{
  "n_layer": 14,
  "d_model": 96,
  "n_head": 3,
  "n_kv_head": 1,
  "head_dim": 32,
  "d_mlp": 384,
  "vocab_size": 8192,
  "activation": "tanh_gelu",
  "norm": "layernorm",
  "norm_place": "pre",
  "norm_eps": 1e-05,
  "positions": "learned+rope",
  "rope_base": 500000.0,
  "rope_fraction": 0.75,
  "qk_norm": false,
  "attn_scale": 0.177,
  "bias": "all",
  "tie_embeddings": true,
  "parallel_block": false,
  "init": "uniform",
  "init_std_qkv": 0.051,
  "init_std_o": 0.0,
  "init_std_up": 0.051,
  "init_std_down": 0.0,
  "optimizer": "soap_variant",
  "lr": 0.00676,
  "beta1": 0.95,
  "beta2": 0.95,
  "weight_decay": 0.034,
  "lr_head": 0.0137,
  "grad_clip": 2.0,
  "warmup_steps": 200,
  "schedule": "wsd",
  "decay_fraction": 1.0,
  "decay_shape": "linear",
  "final_lr_fraction": 0.1,
  "batch_tokens": 32768,
  "seq_len": 1024,
  "doc_mask": false,
  "train_tokens": 125700000,
  "steps": 3837,
  "dataset": "wikipedia_en"
}
Each number is 128 + 32 x the weight over the matrix's rms, rounded and kept within 0 to 255. Layers, rows and columns count from 0. Numbers have three digits each.

# o: layer 10 attention output (transposed), 96x96, rms 0.218, rows 11-31,43-63,74-95, columns 0-95
# v: layer 10 attention value, 32x96, rms 0.187, rows 11-31, columns 0-95
# up: layer 10 MLP up, 384x96, rms 0.213, rows 0-26, columns 0-95
# down: layer 10 MLP down (transposed), 384x96, rms 0.207, rows 0-25, columns 0-95
o74:118119122128120130120140155155158122117128119103117174085118155130139122159059121097108124135152094139129148137162108125172136145171137120134137130111164111128096124119148126133119146138110106164148107075110077107128179125112150117114138147122134127076149122151136150088091117095147136154
v11:133159097168168088198137129107133133114140127147113103071114154141133147074138179149112126121123114102079156095188097112150106139157129152113078127141133138123132076086117132107116170142118083170142149152115115165123160157076105143139092109081033113169179073097111148163114152142107179117
o11:101114158098108149143119099104113106126128138129101124128090122121129177071121172109111092148128111128151118112134133145169116145166116128125142121133126111131119132146155093136160118124166167151137144125140170120135135142123123140136074114105151117139106160140120097144155102131112095154
o43:192124099194177128070102188047072138200167197092160140145141155052111101139144066117073193077055234119148143184080072122150084084139154151228080150102156109053136171090137138099129176113097067098101106242133075131121082103148151199140130111185112166165084147104117110162141108134177088089
o75:087136104136103127123175142158135134094133139127128102156136121145141111158106122151149100098167121131119103158115129108116110124081121137125116132118128125129092130100120106118150145125143154117104157129161123109156134120144130120112139125131159111155138099152101107133119151133173151120
v12:119183110181099131134171155136095161171075070136120157149177088106144095069096081135189091100143085166108145106148104090121105142077093130165091181153089167123162118160162122098110105086119092202112115095168123100169122079117112123176141141069097153136175124101178093173151123186124086105
o12:120151134119134084132129113107153150099122126139137117130162104114093143105111121114111105156136112139139083102137141137129148131108117120148120082144153098131143108132114143149161108134118122098126190123144151107139123140137125116114102134096151139125152166125127160136128127148151118145
o44:142061121133193097066089135192063103197122107130098132023078106182194150206183124147161190092119065083204160205093205158188089094155146141078213143163188101171152118102181104079002159006074052107186148100087098067143124144207188130123136084137102125163101048107123129113167175088184186090
o76:122131095112151180139106125129099147090111171147121113124108151097142089198096129096113139103082149114103138123139163132139119112134170140158110154134138123114128162111087171082129077117133110160102118140103108138131100114083129124158145126133135128118145138136157119116102145155108134118
v13:109159160097166161111084168125129106158145103110045165187110162095100132089165173111060120152183165114139162097173092128132158106197092111152195065101117154179121076088132088067131128196128109158144136147144151110133107108085105130155109111174075135124133143141126142086112140117134047113
o13:110132106159109134129139109137157101111128081151116114139148122137131081120135125116156117119124146131111137125118114109104168147138126134102139152129151158132132097152126153106125131153148144112142128115139169109123121135159114141106152136113137118141132124143133128116107117090119115122
o45:166149144119182073166102135023097250102116231072100117158173153183146178215065081120068142255102117104131135054138137169193150158074126095183107127049100111173131167110094100121080169168071135139118038149213119062083140077083103049198080183126140077147078150128108055123144078245160163118
o77:086121116103118109149106133126115147122138132156149127122130132123111216116137137137089167104133129120085116114134122168118115128130150113127122123142103088141138163153153105092164132148155124164127145113134144152138122154126153161139086102114131141118118113108145134134141145106090112121
v14:108094141087142142087197124154132113080150118106092133104109136151106109105159084158155185063134168118124117124056160182121086093097163159192159088134116116064143145153123134128137066142134117102117156080100159194149151116111169157162111102128049107141089167138154116177096131164141150170
o14:106134117123128158144121140116132100109127142119127118114152112133071082135113125096128111154117123131103105144128154101159151100102163128149153116129130101119177112135140140148110081102130142130095151126121124110122114118108149103147141151143135128139149153173157144135163140136126130114
o46:109084204133132069137130119149086120111173152153144130108124154080110155062104162191168124014114092122124148097146048190037139165177084148133140159096094181184099151211018136103108144145239070192081180111162156129066157174155118114166139145094160128130079046111059186000133151174129146079
o78:123097128128131141112146144119110128108161141106118105156103148138149138164096126099124081125166122121110162132073135157159077127149119147098102141136126100162119192135158116142154129131089100108148168132161150126145173125124105104139103165143142135120119128110111098130112116128158100150
v15:159096187040185129125102124125158138092133136217180201112130140135140157151142119105140116127120110146152160115162154129059126154096131135146116147149129106115110145051123157111107110134144100130181119072114163125147094118087086116120131171119108076121115158119109150133139095108149167090
o15:155186119159090100147152118138186129117079129138131145148148143166148117131144147137110143131124114154119103094096136124101188132134131154139098140159118102123137125119104135137155122123111120101156098156122138143098099119101124096101079098114134100138134167131147122109131114175102160111
o47:096121121106120097011065177066056192110093083133174102202149140092076064183135150186187087091164137086151127085221138093208120152064080084163181107054063172115122103115172123098128091134201171138038080112105101127140156138175125169097208102174189144082198116170146167231190152079180088141
o79:134130101124134192148077117138086081128125124147125111117130143112110133153127133108138117129088134116127142140125135155157107113156088104105152125160141098129101077144148147166155156125157132123120134137127102150131118130148122130120162142145125118111118110140145126118120135115131135111
v16:127136156139158104081084159180121122089162147200121161140163142127050072089093121108095087048115089139120226052140159098109075131134086114090168163117099128132132104094100111139117188149127162089143103144143109221110090131076178131143142107162139151153169147087171142109172159107190156178
o16:171099117117147132161143093137098072135130143155174099123131078113134141069131131154155129094110126130139141132118126140106111135118121127146110125130169150153122133152120107132159137154119161159125134139117106127152134105145074127154137107120104135105115116102097116150154112138118118105
o48:197015122140164177127059173118056187069119060129140197122069198078161131151213078153118127210110145180117092035253145055094201244162064172143164135066139000125105123119030094148037188189152042035045184083111133110086159161117133154085161101166106062170118117132160108147123129121198204175
o80:135146131134141121137133109118130104144053132182091095091154121103122120125127149101124145137121119087099120076117131084128173091105135111117138127143131126089114076162129134112103138129134162129108168124154125164142118150133160163125097143103127161134141168131135144167162155116087143140
v17:126070170174124105142087134146143113090147077141090125122091099154107131147165083133069114120131124097095169216104183159123098131167051085148172108141122129060143122154116131182134187137130107216157095148093124092142159088100136091138128150163143100120123132122086126121133085107163144171
o17:140157089089144083122116142102107125083130128159149166115124139123132123120123106119097127114128140145094123158129112170091140120121153130139130172168146142141138110159083121109144115141136144121132161100093102108113132146144104146103151088082122117111166120143096159150096168139111149177
o49:147059213208088189209151141180086243093145116137114121190102108115060142083115156155175137095142151152152150165157178130247117101161118189081150111083105091109000104164083153112227091168066101099114061104186137161128179042150088096094089094161170117137028106113112141107198061149144071110
o81:118125150148154134108133126121129158143149133116118095115123132125148105143139158107129124127141121131139136153138107113123099106149111138124133140109136113145131157123136144144109121127139127155127124117145141142105110139144106127111150134129132142130127132126102122163122094103110127099
v18:100103073106062133126109144134168080153182158122100127164087165158127114144159138057134137115111078155136086121179191105139111173118136172068148150119132097150127149136145165165120162079126119146092197139126095092116112105150127101154061125162113144074103133072102140161132138156130148121
o18:112118134114158139121120123130135114144196132144111112097124105134114112108165144112152117152134144114113104151132119128150116131149171155128126161133140101159185147149157181152092067098073164109097089126115087105106161096131145113137164150148129089124083127176109109078117128099128172139
o50:148131028124078176107168131164155109116066009105103208223139109191124188154147183110065152109103136115149097049108195107096184146121119140126125051173134179070006123078188083076080235156134184118151179138145165189163082128121102127069085180104089167071131073175122127123179092149161128165
o82:134116145139157113113121147127084107125150132104122129124120140119149126183112113126146082147138120118132155120093145130146108109162125138112109161128140082143129167124128090104116156148146078116156172118132162089127129132121166111147128130136113148159141116112130104127124160110146104101
v19:132126109167086116077097175114146107158107127132152168112163132127135178116130127130129094142185152122130100150115175169125109128146132114148133058153156090079075141159096175170184126091111139099139147169162146144119166119138084155152141123150062131107095102052158066122158086171145187126
o19:124115113112147131118125153116126135161104141115141096167148131158149088119138133152101153103156142138124108123144113094111121120149127131133103117098146121094141136188128155144119133115081120092147079116145103117128107103122123156161160139146154136120150128139120121125143117103165130112
o51:171218159139161102093172163089100090104174055109069166113167120160053122118150127159255148108096137182135061149154108173149144075126197105147156151183095181144061189114000098110164112231102033103147164117130100088079147126153141142077056202075160207176035054161134108148072188114032110145
o83:121124140164094138128117129117152156153149102136147145126114137141125137166134131101147119137135122123166163140146126187139112126122131092109178136127125121149133138088139124143114096126096121148142117125095125133078135131133129117111127125141086093134109135132100149135114135131124109138
v20:135127164140100157172115097165141111099071113100093119122130135134150170183141113107208128056160156164116125124105093145203118164174133188128104082156161209122086148097094123154103136145138128147128137126084079156087082169108158122089178118120072168095125198136120120146092121166111196090
o20:142102117117109134083114138137131138130111106131170143107117140124158154147127143120130123106133134141120149110120146119160128105140120126118134139139179146115146115165096167136118124122087144137120106115138148122108094100125145141148149145104135117122167162137099100131134090103113114156
o52:159050149133139180155109147195166130142180127179126028166213128215165192124140129068136113029064115084228009130079075131055167237062148189181085098112119168105177125098113100118053039154161177067169165232143147100117161088103095170122065081170205137178154080091130153190144157078099078053
o84:151140156133162112133159142126105129133114133133114106102136139126106110124142135163096116128135106152131145137131117146119125106152110154125131157121143120147120072105112140129098120120121131137121106125094131099141142172144150108115144125126127129080145112145117111144095128136138173142
v21:110207105131073138119118126116122156126121102128160127078157109086134139174143139097150140073114138117104080155151137097059168101126115115103182068145148148177128153090123158097136165154126110123123143092155139135092170099117168058115118173191143108149107153153121165077088142168144172128
o21:126145108089145124121128132157148115119147144099143125123145141140102096155098155134174119125109123146137159146140107129101127128175152092104106125142118128149136124101093147198097079149126161177139175099110106129128158149114107106139130138149109099122111128142117099080093152111131114132
o53:104137166159115192213067144014041122119095165103113088103000157104169129142064180080176051198178131177114132186059082127103114147033129132153160132089072211123128161151174051129154154165083189129118145156106225179116112143156165143125155044055085113198103108104184091191118162173060149159
o85:148120123145103110111127092119117128118132090153105146139148143127132141128131116168145144124137118091153146129135130153127115133137121161122176129114146161126152081140126116085149147086104105113122088161108135114126152118116095137101147145143124136106159084138099148098109147101156166131
v22:063117080120126126145139133143114134156117147133097120116125122135079158151072126099112132212105188176094124112117123097100116075160175123139146124167148161143095164162132160099079070170112109119099109124147107157133134118130135153185098116105153152136161127145075174115162104195157144141
o22:139128144132134108098137146115137137138148128114135111106104133119145089147104113150155112173165137132079156150114125142105113125143163103118126115150146064121122200169098147096140120112131103113110120128109148117123140102115122125114128160119136144160121131155113138164096135109152160085
o54:146152115157074110060035112131128102142203186064083137070063123167070186169066074102173139143123104087091153166134120199101178173165125196187140083070176103102204070124172132157157201166223184124219169154113117181152125163144202113124057102128074073138117140132098099053118136150026091059
o86:133173096089120135178119117094092112101082171155104115176116139121153071147162154145073152123112148150174110130134141123171111129112129064130108092140165154138138099118149105130140130133131166120132158108147158131114079112132109115178159109126121161083131169100152155141113107155100098150
v23:081198166202145086144146176167090105138155122170150156134139120120096094188147162090186089167155111118158145094146109134105123152131086111126123149106050121129115140175144098094141170130142152122106081139096130107142127129156088115120120091120075141141113171157074137100153161086138168124
o23:146146174120130116163121147154145116117178118099128137109088123136144166156127121127137086132166103130108175153125122117136120111099102150113133146111108114106160145101116126129141142117128121148122136145109090145109157132152123124145155105113124091089126131127116094099155134129117111126
o55:171061056125077069023105061055115118183090119100184081173110184146133092114149164186169177121103185095130069117159190154095195150206175071129125126097158062249131102061177165203170138122026106054097129126172159137119074126093073140129136100148186108203117153080138151155124122162137191108
o87:176118147146108139133154128122108101152106155145122123103153145127102137126139138154131142136098134130124135105128145131129122137153123143122136145109153143118103089151137106123123120143153103154149119143114108131112132114109123156117092129114125158094105062083158152155157106135130147127
v24:130112155078153162066089119184177175103114100164098113138118169127143077130101165099171137126098194163140134146122114177101133124091070213115091120172158151107109092226127123108179094142122086124114134145146124141131150134104122048090091178112160120105160194091138138151138157084169114097
o24:134116116116104097115125116118127140111090127156109123145107154105129125124154108130119137139137112182107117085143122155130137128121131099124126140136149149120130107180132144142143104136101178101137146124133161122144121097147113142143125100102149162161136154157101102162108122107115130111
o56:097165075165193235102130145150191112147116143095123136069066115168154224155135132197191145105200116114146113158092125082166176199094116148185124123058103157138160122119213098107182170135149106054123089128178127062097077197126096009101199111098129114053119024124084204099093097133127106060
o88:146130118116124147139159095141138121141139079131151134171159121146095121104152144130154095110098119110162097135128117092112083134119093124099147135159094149134113117094132140111114200129109108145094145159127095147143123135123135147109143138143135138140110086136119150107133147133154137147
v25:112113160121123142137152153128131106112089139105096088233102075157153167146133125100138137107096147120121146138116191186069126106132106108182123098164149113166172116067110143086118160151136070097072148145185144170094095147162173201074107111120113153160100078099114127140114118099041233134
o25:130152110149146140143187163183118169138143091142119155078138143106143133170138123143114156103108178105134146140123168086090111137140142133127110141123088146149120120108129126120125122104112074157162092134136086159092102121102122147136166105156107109123138112070159117116156144106125118136
o57:067056044151135218104054162112142112124244155110102004198115107199114123097197084126115213151093116109122156151108114166166122096091095094046125151124153179136105229191127153121081157140193235153023177200141185141096182110118101186074100161112148065105000103176077084053128096146143172070
o89:097127124157107098118102105076150135159127149128122107135144124114121138112146142116132103174139115113135120108139113144120142117135117152147183111140122132114125144101167149110118122124086114091122125128148124133113093130165151149128148159145131152156132128125119138138112109139145141078
v26:185129124204165124076065124115140132122154139115128172177136077148095145121108170143122154126131165081151127191136108063140104136129207112125142141119109094072145117142134139032107109174119140103098127148183103123045121109075108153121086139183166122146130153133112153140107122109145136092
o26:128134113162126109138156105141113142150138116138122145119129133145125112122133092138140120118116128102169115100120127135118136127149105121144143129101104143123138105109150106109135155135155137198160122140120089141109123144116142164084114111134129140178153122047116133140121093118136144110
o58:183118132195192153151130059106225143188140141172154119104114102054056136173115108096102178216111123060097196078134176068108147183057101094150144137117062228230058144119062124215148178228074107101118120143064091124113121111186132141057088170080098074080168155183184079000111088192120155103
o90:141137103098113157132080126138096080104137133139117150155077154112135085107116174116138114144144117154127176131162126123158129156113131126132112122113180117126113133132132105143138113156093132098143135122135161087158139151148106107108136126083157141104138136154079155150101152088129105139
v27:110090108137134108084214040125183123103144085135133189140118133171163117080158161139137102131168119062106136189139156147130111138142096100114123102151120112160095172084114097093054116133132065104091107064127168101115139152195109134115164102114151130138209187089185160167147139088136080121
o27:128088152145140140148176107130116133165129108148167087173100085119140170096173148126142125102116171116145111096075130107157099146146114128108136124138117125123076107108167103157160176155155122153128081126139096133156120113145111177113147099117146161094132132100143119157143089079138114131
o59:133124109211031150114174133148110133094133171132157143114181114153150076198079096188147173075105031077222231176114183081162174132108037120057091194042122167167162109204124081031097110121139060193147193100073128123088122113050156158058089134168073130176145105135172193143228135149043117147
o91:114142118091114088123135146143147130107165110115135143121136169108111198123103114100131098105099136143124133138138106148123121157127106129121144138140155136120135121138127160101134137145106149118137177144115152131123124131110099158125113124110127109138086129121080122138088161148123120158
v28:116104116085146149181168191155169099097158132069082141114212098104084133196138144141074089168110129156126139156172118121173104150092125157110173122137110094125133115106134093099099091170131091152114078151163182120136154114095160051128092144128181120081119123082128128140108141103180136095
o28:111149143117111152106106107096110101133091126137097151109156144133122128133164112099112145131097124133113136121139147098125131112150158146108124129095118145080147129171123161126093127102116129107176104121104159172115091094105115132128134136161136140128148125151169120130152132161129170111
o60:111052134152084133161143135121160172131134138112152109143063086112110197110077158152178099190108218067145171059084197186198177081095093120167222168090166078113112009056088063162152164199096119246154208135166093107091164159180099123148164095104072100078148103116120113073161142095176041092
o92:108132123171130100106152102145138133141132074142133080119130111125150158123145135129156091130132143126152131086106130131122146110103114120111149116156101107128121101092132093149127112129171121112102163094161139138150105165161126125108127153107112137181149135139094133170138136142149119101
v29:152097142174202213116127125131136129146095097125110045147142198162099168137101068122116136185121077125140076157074129113055128063146116103100185099128068163150108119100140087140094166126112127154096148139113120181139103126131134152092141133148138172131080188067099124165098179144177179152
o29:139133154107137135107132120143141107125081141133149122116137090119129173138140125132147148145145128135151156115101140104141135137138117130121133123123087128110113153145115118151118142114069085116142115116097115107145113133156145102160126141123117183131156078153144133121102132122143132129
o61:072161050167119119211088096213114172078170136139099075204066143135094121139118121023119090155182150061158009067090148131126136184167204175108190181100149102153144106154094172049184129136135120128060143104220109133079107153124148145059190067160093033093107231102102153070090200232086162115
o93:090128131098120147117085156121100149111145135089096145163120088159169138150069125150114130142120078167119156176125155136173146074154130155173086137108103102124140144112118149123079116082079151151107085136092092121085133150114194104134143136168148092119174185167151069142138122094151184150
v30:147114101104072117137138093115126117179156123124135112104122137204094178142172123082153130150144109160106148165086187100107129129075101131108041134062197142177137111141152165098212115104144090125117092124122108137123119098110126094145153137121148140147104117142142143184133115127175144078
o30:151113118113152096106103129118111111068119166123127112119144131125129194173125116095077124122179147133103130130124114121149102102141150161128191119161188112111096162163165153137143152118077124122128142078136127142139137077115136119120128131120137172156189116103131121071099142105140150100
o62:094082101149143175179096162155166121179081108138107074115096165116049078098118170189161109155103077137124116189179133131168109158094130036183065088178053085086122151085128094139177144039152122118127221129085145090071107172164141130223136144095090164082090151196130153189232108149118084174
o94:095141140123126146137129123130138152156141133108154136107098092136133064119129135136177144118111089120153119156137117143097116128170127148155121137112108099139100150125111164123112140140177136137126102167117089123121133148098156130133119134159130100123110111162166127112137125130088127130
v31:075055118151070137102158158132109134127171139071179183191130115166110189114071079144054133111096152087095169126154124159164150112110147166155117110081111143105087072165128105179187116104125151084177099130164147155136150066082088101142111161121151156091198157152129156136127097123093144109
o31:149117139115120095103172134152138101139189136105108166146085118146185161120107138188137150110172132136123113135145113106116150158128110128104149155111145106129105168126124128120122185090101111133149045164127066131101117105137107124136159107137128135156149140151104115130101096092124133103
o63:122168180135076107211151123162203133161076103132116200146121064188118180107134174161033118220127101128066207182215074122123052028214129130232077190050118103117117218095102184129113092107132105069145215090085115065164202107197090078099101132090146136083159039029119103073170139120183065099
o95:152146114126125113115110126138125123120073124124128101138124123138136121123094102071152106141109147134127136105119124186132157125124138125132131135186122122126142158119086128140136100159135109109119155153110148124101125184102156136110121120145114087159099145141103098126122150145166126129
up0:141172129095102167158134161103148108114092121155116140153127150109136137112106162110115156140148108028093101140067149119138126123131120174106138115132119117141154145155154123109101125122133117077103128078143119140143131113131148129169134138122151134126143133176069138148117131100135157114
down0:118152111100117104121133136083104106099157121118120122155126143137193105110140116126138159114102136123141134116131172118139109147131133157128089151045130143128156117112117132140098117100184146121131161096134135089130087146114140171068141111115159131143125104138133116110107146098098154142
up1:143139133119134134151165126160086125133159083134152063163124179113169153130129119154061086163143144123145114111110083147135130166161092108136165146089160071142172061112174080135103166168135127177191093161170053114155123123168111147128150132123149115159081105165066149131154058114101128160
down1:145135115147198137143086172094110115145155155093103110153147177163090134178121143094084129116108157131107073163087162117179152136172140146165107153112142117136122154182113145169122115112095078140100115098081173116144137103138121164081121089125106108125171147099105109111086128089097174169
up2:133117151145083086116162153145179142140118175180150094135109101089136079162135102122141135072147132155094141128147091147088145089118144110118148189075150206107157128148116171083138101108124109143145112110147070140115142143167124121121108096110125102124076108150132185138133129202088087123
down2:173075149104183098095111141116123157151169121160100102189172114147124129095130145091111140100061173113185100091118123153183104165115110144133127092189071135161097106074129085170143179118129121080100147160120137166098121061146130137108141129144117128111086153062130081149142147157098099104
up3:191150114127166110162140106090144115116086099158161154129074064116121131121088062125150104094108115121187103106141120163110111142151176115149204097074151106118127091057146165107132135138122205109154208129141123088115171108118107130112158096153127132063143077115096126127072157081143115155
down3:087087162154162162187104138086128135093097113134112134170082105130086186125119104165160073212115149117090135098169145134110134112128095124122079140190103150198110133076151137145170089128116143044200152111148170117134155192085111111147155065122086113048175123128197109054174156137099130102
up4:101114095085122126157124110108119116125137117121105121089169105145078131121124116134108182069137161137121120090087142165107079190124078157178156133112132127133171098152120088114190101108166126148126133056087095146096179142134111130112178116098130102165135208144105126157126114162154085161
down4:115058115183114139193169083125133124175123152130145123085115160126129138098066197226170146180158119111143133155155145141115106166159123112168142126086124130072158129128113154073122137098095146139096099128097126122096177146122132144125066151138177127118104149116137096138121118173079103201
up5:143139144176108097190144126046066106139097100081187100109104047161132096173164142152129155127137169092084155077051194089069083147126119134172154144103158131110092133122108096091202133170159120134159133146160181180166075097109113208042147121085142182117171116107118128156132129076130136152
down5:070149063119089028066183085092107156164161202136113154101138220130059087116110065159119109189085148085145110170135179217153127186100147070156089153127152108109069104097145121111121123160146094094093196219139109075101143068102173099040138142166100113163030123156067078072122109176113149115
up6:122127159182086136127107134135139126127127094154181182133154158151133161111137139168170134128156109115110109102106134181134148166151101158195154112118126066156129140128132093137111137155109156113130101139110089115138164157203131091110089123098169100160154101126086157074108045159135202135
down6:128116128133089127108152139175133162133111119145115116113105125102097140087163163179095120067093121170174084146133123119120143124132131113121123150140120179112107117100119126133140124128000076110134149112142091151147104128089149168157169159128122131218108133118158130174125186101142117160
up7:125178141145105154192148121155191144126160098105122178114148081050071099166085121144097043089135058165096121120107152123115144143158094174115124169049094138057108098130104101150167107190176029158148149098095073148180147144146099195144058101077194152155088093074114129145162116166138109163
down7:155125092166151112183112133178117115054164145110055155163141157085126097109060148156077125122101052157192097140098112144138127200105149029108081097120077121126138052157120129188122138061145144164166064120145179068175131061127086137170095146108087102129166144112053111158177177163116146155
up8:123136124120083122156145071171136062145126133088112149116125149109096148156138114108159130186160133113116117121119141101152076110126168151114081136119095131137106105064147145178158103135155114194132111076093104196136148127130127143112117119110128118115186205104137105136103098150156157128
down8:101164125118153154129147151119114117111141129129111137079114167146092157141104153142108120162142110137157164173150112141112161146102127130125172202131125161107133102121150136195122179088025135122127098150092160160164149068122121135132104155104149146128134129156087111111130151099098157140
up9:149082129112135140151128160081155101133147176126116153138147108104092140113094096120183152130152120154113118104119087154134134121167078088104151148149150142133104133127188064129088132132127118115148095168131093162132149104170126085107103096075129156124093090125119137097096162159137105179
down9:122141122149106095143108140117150096121099134082148115092151115158120150117139112147102157129138114124154147091168181169086096153113135115169107133144123162090110141133063120102135118157222131104120137123111147126094085135098140120146126125144126116086149108069136178097117121135132144084
up10:117104122089112110158119091102138110118121123176130122193088134107102135127112134120088127221156101056116165099150107144112131128178104093136153130090097124189179108148083154031125147114105105174180137155077159115168162137117116121157081116139153135070154132131135140154153188179094151185
down10:075127189117100193122142100126157134091101098153104097104125131132058117131096177120113106127137152126137151145104116072082165087161083188103140128124140161130091042105135150106146138136058122131085124147104198106126152153113126174152115120171091118118109129126144066135138123171186120168
up11:146142140181050124210140159158132156135142127083087121150128085119119057098098103145153131058195120074200116154191126184180055152122072110125115148134192070119024076082141082146164134176172115163133114143095043145084094127058152146109148102174191109096166085085105255155099149058086090127
down11:093138147131140048157098123124136138184149137085134082091145093106155180197165129086079080119089132130103186067255141097107163175187081106135147148095163070115181161139151137173115149236132073103136161119130091136078105132157058167060052087165100049012176102139195049067083167111084186213
up12:125070122143146103066123108151176150114109200136126199118053146080097115124118099127151168142136089086121173103077117148162158137147188161137241119077173142148091108162093143168224107078138113132127140180164101121126096208098155093140100065042093111136106127105123167106100120184142046094
down12:133066167077150110017111073106186156133104090156097206178139077087114144142142152140124109158096108113093127079134085159154107145176149084084147086163126170081147073087108156092065134111151132111107136201140111145114112170169118094127099193150118139113168143116092086058119051111099131113
up13:093142128083105055199120106097152126174096112124120154172107096093135117098157118102105127142141098133106133124178129133101091160132151085131182139146147125177191106163139157118116080100122146172115110119147104119105094114152102126144201157120150128130114152162127195086101190150189142136
down13:149108128078146124167156100076136130119104114136132083184148126163138155083092099096127142152107114121164165113111140134140119122129117111125153140168136148161101106120167168121130152192000129144175138165128115124046174102141152117116072159140126116138107125114135080109130087123128155124
up14:161125094130087174153130141164159127170120105183151097144129090134099205120177130116109144129143078144174102096176156128131104131169170164133119087123171085134115153151170164139112175088000218127135144123130091088174099162090128117146106091115134152129127150132097163153118133115137167103
down14:057128098085118125162102147121151198137134101104106107119114119144109137151143138108124118145163076152139128175091120098111129126132120091096140114154116135115147142134165130155151162097000122137132153173097123159109127122116177154154131146127121130132140143144127088139141119137084160179
up15:128130107109106079118137132131116122163115102133142147151117099118098169112169098174156103128099123138134183163099083120147168104113159147137123150117134108093146164132106143142118149144089126158108063107158161118136141145146098107146114104137156130118168158135144146092155120165106146160
down15:105114168156162133166118145098112123142126134118129143148121130128146146120116129095148122146111133117127103103161196137144083155100107144126125142156138123125125108145125113094122109112208135151142176149094111148128102144155148153114143128122122092128112125109117169147112124136128144096
up16:135129121153117166141175141088151104184206142159087129126066163147102149172108074054059141136090114150118150087140147166205154055118117122049132080149109129085088186136159106178188160132152122174102172145169105120103118190151107068110104152059099184102118225130121082120100104172114118106
down16:070119131143146123174147164141161123113200113153116118092100085172121177099163149052104122086125133079109168121097129154140130146165137117158124208134145130126104143152141092238126208058059148066141114173146146171107133097134120188117099161130208140139133160126086095102136144125108147149
up17:128107104159112098180127123174146091167183215163126107140097075188118128083126094147160183131120114139113111139120182119133079142130132088088130122070108153079114113098168129098123190206100144114120128121145098204131164206077133124126140126143121103114131113092154135132083159195141115103
down17:086172182099173114151087106109134102127161106175096040158125144108122113117120155109091080131126166134101168114155113081130110084126162057092080107179106099144132133095127157151179169099078158129186109112166146132127188080092169076152125105130157145167155146102136098117167138159115175195
up18:131109078120110144133138112116144108087136136149105209115133115119113118101148129110100106106172135143142100167163097122038148127123134104126170121128122109149135088142134114150111111132147142109149099144118101086131152107118109105099062091141146139111141074122131124119108118138097135093
down18:098090144111096112123146126147123122176126142148121115164102137124143147106062135158150119159132174153154128108121155110089134186170129148120086131112112157131103145136134133163125129177150137145105137161093151119058166150181083127115145117136132107104089149121063134131185109103160109170
up19:139092157164111144083119144091099156111111098096187107094166122106084124078175122101097115107097100081136122162134154077179162130155069187167151135088159180152147187136080063137138198112147129147130098153037110120091121101124154087120116138132098055049202121158125164140116106197062109135
down19:132138050092115123120106143187082104074110133095163070105058180125121149138194138154149108096078123099151101113135116059028149181092124084140121126194153154114133131077137088090144098132142111124085123094184130108139118130044123125128131116125093143175092108083127202171143112098133169128
up20:133196108119135115117138200108089152139134208116140129140087094136111160193134161132124067130132098090088105087142143178126155120091091179161140148074146103164104080121103158148039177121109116101159101093129122094206129135141140111080127124135086077136036057074177107126104044096165134102
down20:145156124126073063084122080185165187114130132161079158192154173149115115124125113122135108194126163106123150090090107086093108148091092185159162113128106098155078105107087177139126108134096117099135162150114114147171116060000163147097168087122130111073110210125121127120139080139161126120
up21:172083144173157156104116147137093175105126214154195056114131124151100141141119156089159167084164067073152151051125138167142091174093122225142141131091094200136046106147137088049122180122144139113112152146154093118175061129112109197220109080106135108119140159151161121116109136190107119124
down21:130107166099133191080094114151111138132127159134082167099125027126161192091149135089154102088073157068162122076094094095169128077127095122070077128142172175199127125175142091102100171161157119117105057147127089121138080116203189081142154137139177163144171117215160123047120157047167185122
up22:150128112167162137125112094170146140189126114182101125212094167115066187101142100093151138080167099110128102156103082141197133150119066110084131081146121103148122109143131095110174102150119121141146079151169102053146148099115150107164090120121141116115136127094112111119122094131170099135
down22:137092119100171167138113145147170216085118139119138131154097080187118129140173182110177130143121146141188131155128158098118140094193143154132120084164151136161107162175152160162162092128045126083094174117127090156144116072152111108147141102130163137168124186139112097087143140114159164089
up23:115174119144143178153120043162090155150135155122128122124166099133135136171123145069095200151133060122126184163113134179134116192138124107181150113151128124105130102147098105125151149180106191138136146091115106139117163193109129129114129101191115131131126108096150150182157139108173143147
down23:126154195149111124064145161131066103135132090174122137160169128107153161125107103133134055124134094108151089109151154106102163167162093155069117128107128104094175114089185150174090130160139150171102141144128151133134128148151098167116149131138146109159120158163103128134174168180124145119
up24:135114130169092111153112106097160172125135137084091173063175121123072167124150171115090067047146078169089215165160120142118110160149076169133084091147159111094176123169045146103149130183154067139079140097143164164103063168142133108186055123165138094138065140145098113192184061142194020105
down24:123092090086118127131049174098147193149114103086120083094177130083117085160179128158113095185121169066094088131215089168166167149131078157099097122131183087051161086162126111019103203096090070072097138144092150113123127147097091100076094126163165090129123090161091129122173062097210079131
up25:077107162120114107146159126083121124127150094182145173156087156134125202164132161068116133121143096109163102138143163096153098080150143209133126124124138192075146109117111153151093141115153141121097076088115095101147077078085067073152147170154120127155073177082076182171102223136119135165
down25:104129092098172118112190179102115151120104092155093132146133202146075116202126101106162128183118118159237149179085128128109152113173139143190132063124162180155082129078230096070066198111099150107145159095106159192079076131102150077123146171095128064114114134084122142121126150166092175128
up26:161141131112109105126187137100093129132164095134130119149172145097113128074108118156140143130158136119110129161149115108130148172122090161122124115136113151173082117101150086102114140108123136166155083098148150133122156188139118101179150116137117134147110131153059110137121135104114141116